{
  "n_head": 7,
  "n_kv_head": 7,
  "d_mlp": 1344,
  "activation": "tanh_gelu",
  "tie_embeddings": true,
  "parallel_block": false,
  "init": "normal",
  "init_std_o": 0.00323,
  "init_std_down": 0.00323,
  "optimizer": "soap_variant",
  "lr_mult_o": 1.1,
  "decay_shape": "linear",
  "batch_tokens": 65536,
  "doc_mask": true
}
Each number is 128 + 24 x the weight over its row's rms, rounded and kept within 0 to 255. Layers, rows and columns count from 0. Numbers have three digits each. The size before them is the row's rms in percent of the matrix's.

# layer 6 MLP up, 1344x448, rms 0.109, rows 1233-1261, columns 0-111
101:129121089106158123115114159155137114129130173142098158133097111172149137094131109121150118128129125127149081177143132118159142171111116138125114081172101192100133129153137109121136073120130091107126132111129105129146125137214142101100134140179142152163147130164111102204119132155106133143145105106111124159103129115155121117171097109115
087:143151166120112157128115116133150118124118129107112119138079149118116130108166098149085167129150147074086116125131124143161104142072120114144114113138109157100130123142150127109138113096120135110122132126077165124153105094152152087142116147114131130107142112117105185075116118128132110146151103164133102154130172144144141093114164115140
103:164133138130120096095112094170080081158140135117099180119143121094118142184098089167118127137112145120146104123129138138124142158122141086172135136127189143160108099114114148177092136154166118126161137134139116072120143116140143118142093127166140123119109105156146127102128110105144099173097145128118160115154140129169136163146152120083
102:123120155089111102127066102123142099091153145107114130141176100101136106123128120133137099151162101133132132131147126121119151119118099111142147138113146168124172131150138111103111157116119177117075081123134157095099113139138104135142102142127168100124171125157073107160149135115125132141116130104182149129121128166149138120123124109139
100:121153170118147144126155120089126106115152079120125185132131118103143127103128149155144152105136130151160084153116104114112123137114081144152156110091134153102115137154119132142121077113126104114124135071102138126142116132110139132108172154115092103160098116138150153107153115102115111142127157130139130150107120087131128115130125164090
105:143121154121113131096123147102088107095125134112175105138146129103159112159129131104132128115117107113133142151113137086085089100151139157157110113151117156135092122122139150145088146125167133119149130128135143145134150104072108111093141149100117137137126134126178105127147117110137163144142161140076166111159148090142126155187104103132
096:112145145176131092113116142092141128099122147182116075118164123153147129149136119069121130125125121113128125153112120112109115145163160134111146141182188136121087140125132136105119132111137155122099112131062148156110121112119135106151139108163158083132113110144103160143153134137139153134132145148117104115136108142149104126107148143118
098:126138110127146094090121115104105128158091146133138143151160143121059145085075132105111145151133125142118130155147092133097154124099161140149107124109112165121113154119127115126141121169135135087104156156141156093158150123152096133180153146093095151111162116099092127125089101158121146111137142150130120146157130137147174111123115118153
098:126138139148141121150100126118130132160164147132104095152121127101152085092112124074167117117098138099147118116119133142142186087156132093111118105114139145102112108090141142135146122140115145135163163161183152128155127067159159082132115155121125103118113135121102074122142116168109152109157153173132133159136073096165113126143111151129
097:141145150106139113089122137125147135107121139129139118125131113156134114136145111174083182133128120127125144116121144087113158149093126139092150147118091120072144149110116162106125134127107137147156119175133111118148140133100143075203093135124155136115138157141086103141111096126115110125137152127111124136150138132133146167115083124145
101:081122146159143167109125108169148119130137156113196158103120107146132096078174105110113131091081140153149110082156138120086114121114120118135138141154178152112112138151126115131150157096118166108097118153143110123140129146106087135125144156131119149156137136098188154101106134159105146157091142106078111136097102076181127101140136120102
099:148116152140158155133162115124075139099166155079128143121100148130155116119134158113125112124127124155158138098124160089112162149172147141135170127128127158163141113136142096138143119141097066147100189157132105120109093146151135128170090193156161114158146110115135137105100123135149122136122144112084149125096155148116120112135155151122
105:105103127106157125132114139147125084120118145119139155147097141142130135176143106110097090097166092116129155138131125117130152163136128134099123115140140107130114170171124129138087107147099116113124092164155121145089102154114135103089111110125102090112148155124130121153163123104124135092158110134120090078077147127121141128061139114143
106:085149136107145121135118150188116135151078127138155122120156093108140125142144106098123107107147091167187143124129116134091121118122132082147140130110125088139137106100155127089135096108110138157122095128082087155134111121152119110114142136136145111158143122160140162120114083110156118105123159145165107165094082123119112126108121164125
104:123142129116155107103124111099102088134146163098156130144119123136150100130159137140098126125119129117134120095153122120127177111107116153156107132154120093159140141134135106082140145109141109094106079137093125110105157148129146128096132114097135147152131144123157121144137114135110126100102151139140138090137117114097106095152142134135
099:126139099094132173101113108095115151134141115151148106120116115156110097136127076131106124096143081123183141120116137109103119111150129084183117150124128147113122094125100114117090091131099116127116144132123109136158122168111107130141139126157135110123140139144116100173154119129122114124148122090099141144116103133136116150146147133087
089:061115090070120163138103151184145136115089121123097138117156149114135160112106166128126142084136152182176131145123112136136127161121135114118109090134116156099124151151168101148132105109169115086137139117124118099166140141121182141126140156131144111141157082130069140121109095144118107127129134133089083124135171126127097121149154091109
100:124117147139149091103156102160134122148154127113162131117156185162177146133162159092139129115133131138151120071142145102119123146147130145142133139106124113139110133139102134123157119140124114100176156126117143150131135124136123147120178102166101097172137164104134110144151099154129126094114146148109100120140137146106092098141148096113
102:161105140107171119095143116127120128153100167128151127119124128128120125092143144118133147121117102159104145163130112147144125171180121110112121124144146101124082116084116127155101136123123126118131118167098110105143062121104128187112153169094140157168088131140148131108099155123111112094148123134109146098080092125126143115117133108143
098:108130118095120133118138125083138132148098106112107150106101101140133128133136141160169147122169134104139132112112133137111182104110144090051116124109124151141137161159134118143190133146127141167156128145123149113116118090125116143122103129142088093116097164160102128123162130084110121083107157188099122109137105140096146099108166149125
104:158115083110082149143092163170117134171132132114123135153132109140155143124159099081152128142114153068086130112122129118096129142124135132126121149157105137101137125126134159067149122122113134130126132118123127131117089130152062114097101097076142151125138129106153106129140094117168140167116099099159157106167102151134126155116145130140
104:118133133131137201100117187086130120171111140121150108110124097110109092127159149133123148130181093123136112132115153101110126123130081108097120133132109076126074161116130124159151129131099127099158144109079161125121101106172156142157122157117119111161153116150117169161136127141147143133154102127130169145148121136138160086112155129122
108:126079124124146117136112181156104126127141109138076122109130130099152124154129145115112131165150118101135102128145131109100119072116161097143093129129155098120144136125128150134142179132086156145126129163130146119085138104067127080157138075173117126136127123094133112107132121123132086109119147127085132112136129162137131111136148086130
105:086103117098158104122138115097146123183124106164161095133122152107154106107154150152142147140122180132107142109105099135107151164119135135101181115121099115111152140110126153115125090105111165137114103175114100116131112170132113139145117141149103109153132132132110132166115119118114150115113134136154117115111113162148120113154131141130
102:139128122163108146109142159125154178160140172137158129177142140109143133114151130158098136117136141133149145120118113154130119132107134099110136151109113146111128092155150148124095133157118152113152096136129117156135165131110108137104142105162161152168102147116107105132118108135145096145161130190129178193108136100137124150134097148136
098:143103097144149138136132099150122153134110073130151096096166133115119112133142156110114139130096109135139155142100121155095117143139118124130111099144151133115186093160132137104119142119100138116154141134128149145139111129111111137131171141131070137099111112111149147129138138115102128140125129125141156127139110127147110101142093132134
090:105159138141117167109142108099138118167174132117113139139140150106132142129160150098107103097090133107123088132133092146172098104121145097108071100131128125083114120130109062135113083124064063107157135161157114096137119106151142148124138154135122120140148156129069142112151143131157103140140114145116167118125110138124136127143154149120
101:143089094147167108159112129167095114105093115152130118128130141153137139141143103122145128110112155132054122115142143135110124138098143163110119101167138114125101127148112087109120116175159107133124137172102101135120148109091141146088107106120163161156115158109151146124122150115189158122142138065145096132164109113167113130137147145136
095:129123115109140145132097121122137103104120129119141114157106097128160107120132139111143169099131152117115129140115065119162077117089134132147112142112128139179160149149147135091136152110098148177119128123120148125161093158112119127126130150146132106121149137156131161139174094128095158123148099113148113074152117131197141141148147098097
# layer 6 MLP down (transposed), 1344x448, rms 0.113, rows 1233-1261, columns 0-111
104:145095123179123144168083100115105136117147125112184104180142106142147136152130148092101137131141156145116138125154191104135089120163137126156147089088142071163126134112131162112170154179124139128163118137105127120101087157154128119127116159149113084108128150135074127149140148120093119134140114073125122118139172085105149134077142162123
079:159111096105145097128137101115129138084098114172121138121147129134107117141107124107089131117112139084167151085129146166082139144142103141175133122112104113116112145130140143119084118105104114094081169112148142134145131145081113126157139140135128136073108157125147129141141101161152155111156131130099101160133132109125093165146147156120
099:109117144099113139110141158127105187111144085161108117143141115147125133140101139095143133101135189106113128175115086145126132098147122111093167088128153115138128147171126158104099152146137130101134161107130097124134138142113141129104105115132145148114128152118150080133118149105127098098080175158134128208120134124136133115185097073085
103:140116099151099131089143166137134089138143142144118105177131085156118180135135156098174101146112146120104147127124154134158126097091114121130149124166100116093092102124115100090123130132132143146147130107130083116143147123145084096090171123140143124135142128105154127097119102122126183119074145155142127117154116092105130102135148139119
098:093127086120124104123108131111103144118147101127146105168112168173110133138146126112136138066095139098087131128139095109160144157108132102145116144107163100169139151087130131127142060125089123141135142122112130126122140109153139165133100130175142142124139134125125099149091116098117147096122096123110126128179144164147155147160141140120
107:114178127134081126132102077170140151155142133142119147159076099118147118120083128131125136112110102123101106105087117129113175192123130094150104125133117091129084143113118100152132124124145105127128126095100128131166088130110116137171120133140097147128116117086096136140130100144091112154095121144093141152132180147103109095086139130132
103:101128103134127147179112166161177155106161125080151143127111135133117100103094097129116136085161140141131123138099145191168139133121143104164117143157144129124131125164096111088103100146141170130132105086116153126086144115092107152124149186152081112138134103120154168125130120154116120143110122101111136169126159101096125167165101146120
101:121117116156115149145133109138122111127095153170144125126123184111149152172153112100113154143127116094136107118100113148071136133134137170101158113119145125079153085099137161165120138150102133109123136147135122148143170107120110145152138154105138097134096133118125107125171140104126115129123142051108099151117157111101164145121083146097
103:200168103154151105139145080152176129059143162140115137182131082131122084099099130147088137157100121090142108133098152173115112122074125146121159128150156167124137171132135159119140128102133127159115151129106162120147101101140117101108136171120147113134094116141137108145128135136128138138117127112201138142112152147138152093107127100125
091:152122138124174082182111114154122143137123131108119108118145102169121128148120133090118137077098169108097129134129151120123130157109092102111127155153125121135120049109138096075142120148082100082122161116181128119112112117166107133153136136111117141163077170084132145139102178104095133109124118148133116150134113131152136119145135082140
096:114139101129134121103138111120106125138170133127114077124121166116121093139118125113140134112125115159109104189125146149115142134104086133114174177129140164147158102148165124102141152105110153091153147183139117159135134138143134130100124102078115110140166098148093104091141109149132100159132089101121103138100132086102103100132160125131
102:147132146168196149155136114106133186147166146117156134135139130146163170138162082143130185090132149126182100126144091106138099143145115128119148150133147126157121129071162134139147124167131117128103125119136125117140125108137129159111108128215129153165082095113129132148109111123131129110119091112132154135153118113143155121133128156135
104:150157132113106130112122136111129110133117108164076095118165133167166143106069141105076102086146186141103210115114091133106131131127121118092118121129095132123150145111106136166099132091131104159142141159135074129132159151108137128125091117142124152116127107136134156150121114109158127189120087121139158151142173126140072134131093148124
102:126124155106151106170120152115121123165134133134131126128113119117121161105130109140130132141145164134141109151139162121117131111120120127162143094108147112161142146101113117111125160097168133112131115104121090093112122141130148158105106165104100160110152115132130159129124110093123121152087098119177144114166117156126102080153085141142
106:122100177115141164138127130115110089198145110093147142130146152110171155120111138123154108095113096119098102104117153139129072144168120117113093137132180130150107146095093133146159133114135129095133147184128185134087084126122127136140105108139110133129093108124149109046105153112157141078139108110149122161138131103062104125122171155111
099:151142137144127122134154128097128158110105096148153113133165123128152125150116165135148114092168120136128111117117175091108148127169113125127089146165184158112182148122134134148142145137121168166121119097086187121076149116086111135126139131104169154071119173113111122136118119124140178177117126119141115091130107142092135149138121128134
085:165124117145140104134135146144111126135117108153130111140107120174131137171144125076143123068104118109132135141130125135108136150108147154124133139106119073133116105107165132120112164123105106123140115062105143109149108101147114090117137145156154118134110112101150156141126186096115132128170047081130153150144149143164130120119149146173
102:131113092147163118139156111101102134092157127174102118103123130169079129125145151131149114137162117134137172174095135151146147123074091107135166136084128114177104143121101164115160137138087136141102156135121102123139149094148134080113136145106086126119104129136123149095145158111111186150129169117140141128093156174091152133137102134124
105:113130195117133122176130095107078154147159073144160125120133133151122150157150141104114135166148095097095108157131115146130116137089109084146132159138088130124105126134121114153123114146158100115147183165094099118125130108109118107122155144142134097140121100137102107142136134114123158164125159167079118144152166147112096159114112166133
098:174089106124140113159117097113147110156154134130088138140109077168133191129178129065111134098138116132152144109162116148130129138104146159120119138158101159122053128101076125125141143107111155118174133138158147133109092101118170112093117121173181148106121126104130114118149145145097136159096092146110092130178160103134123129129124103079
113:117122133129085139106093130116144127155134075103108102088156153132143097132136138123147145113127159115130130145112130143131144166106114167101125133145122097134077109111151151146141139147122138142138136134086121086155166137133078129113124111133117117144155096067121124155165159137091140148104135115156127142130075123117118079093088105126
106:124125136168091137085144143097127124088162116153141141154139114084143124128158130142119139132109139149164146144126145119121157089078155133099118099140145104150134109142122117121143157127134093114132145118120127132164136129126155128118119117193146138139147074151112120139138137136102140151120115103110145132112126166140106105112100137161
107:110121074101136118099134103137134104124145122135155144159150136135133144114135154086181085170120169090116143152118171140115122110147129111153092125122097124116119108096144117143188152127144122152086134150107214147133135144127141128127138119118141137122130127087098078123112099161147123118142133119119152157127138160116111109116089155107
104:114156101132099144113171147163107156152077118133121112139136142109108102148087122123111127132111132127112132123151114142133128117090149092081103141156146147112139122144067106099114113117125114116096082125137099104144140138176118138124101100138131131099125185124122111106103186136137125121132117127156134121160152123135171149116089116169
117:128072087142096132120118084129150100159156130121172090139082118127139139093146144091122088102082089135121136151152147136178129129093148144158128126109128125099111169150123127134156140138160143158120098097129110108165124091109107074073121150111118146093131091129097107100100084146169165141102134175154146159150127152103126121174152134125
098:121155118147115131118148126133168135151092144108093129102124106090096099137085117149083116114085148144154129123143122062171107156117113118158097105170147090101129129136112135130147131085170118141152115106146134161119138151090130131144143104135081146162077109148182150152113121118107146132135108167087120115132112116155114139118088138107
099:128151092119111084165135162133172116120077093149153087146129125147146160103109122099127129128139140088071145159141125136097176149143067122112131117099131079160144133121120154106140107131134186161088123142148156125094181152122098121131140118126103178131155096142187138123117096144140141089098132121162105089156148155143157154114127153130
103:152145107111144088139143105133123166134139148156103129149127168167104149179136103159160117115128107132135132152119120117129119141139104122143131133141157138097143146144108082171155114164128166119077101146119141163099108098151155174121126129157116088150136113135163140109059113162135149091122142074125106116148141077091162141149137136111
096:094097125142138101093102141087116113133132148150098119138132096131133137161105169110116146126113185081110098090117110169188144104124140129135151106138103160150126078115086106104129142169141120103136147102094114110113152149128126133156086133100072165149179130125121160167143110080092140138173112149142095138115114136121100107124139147139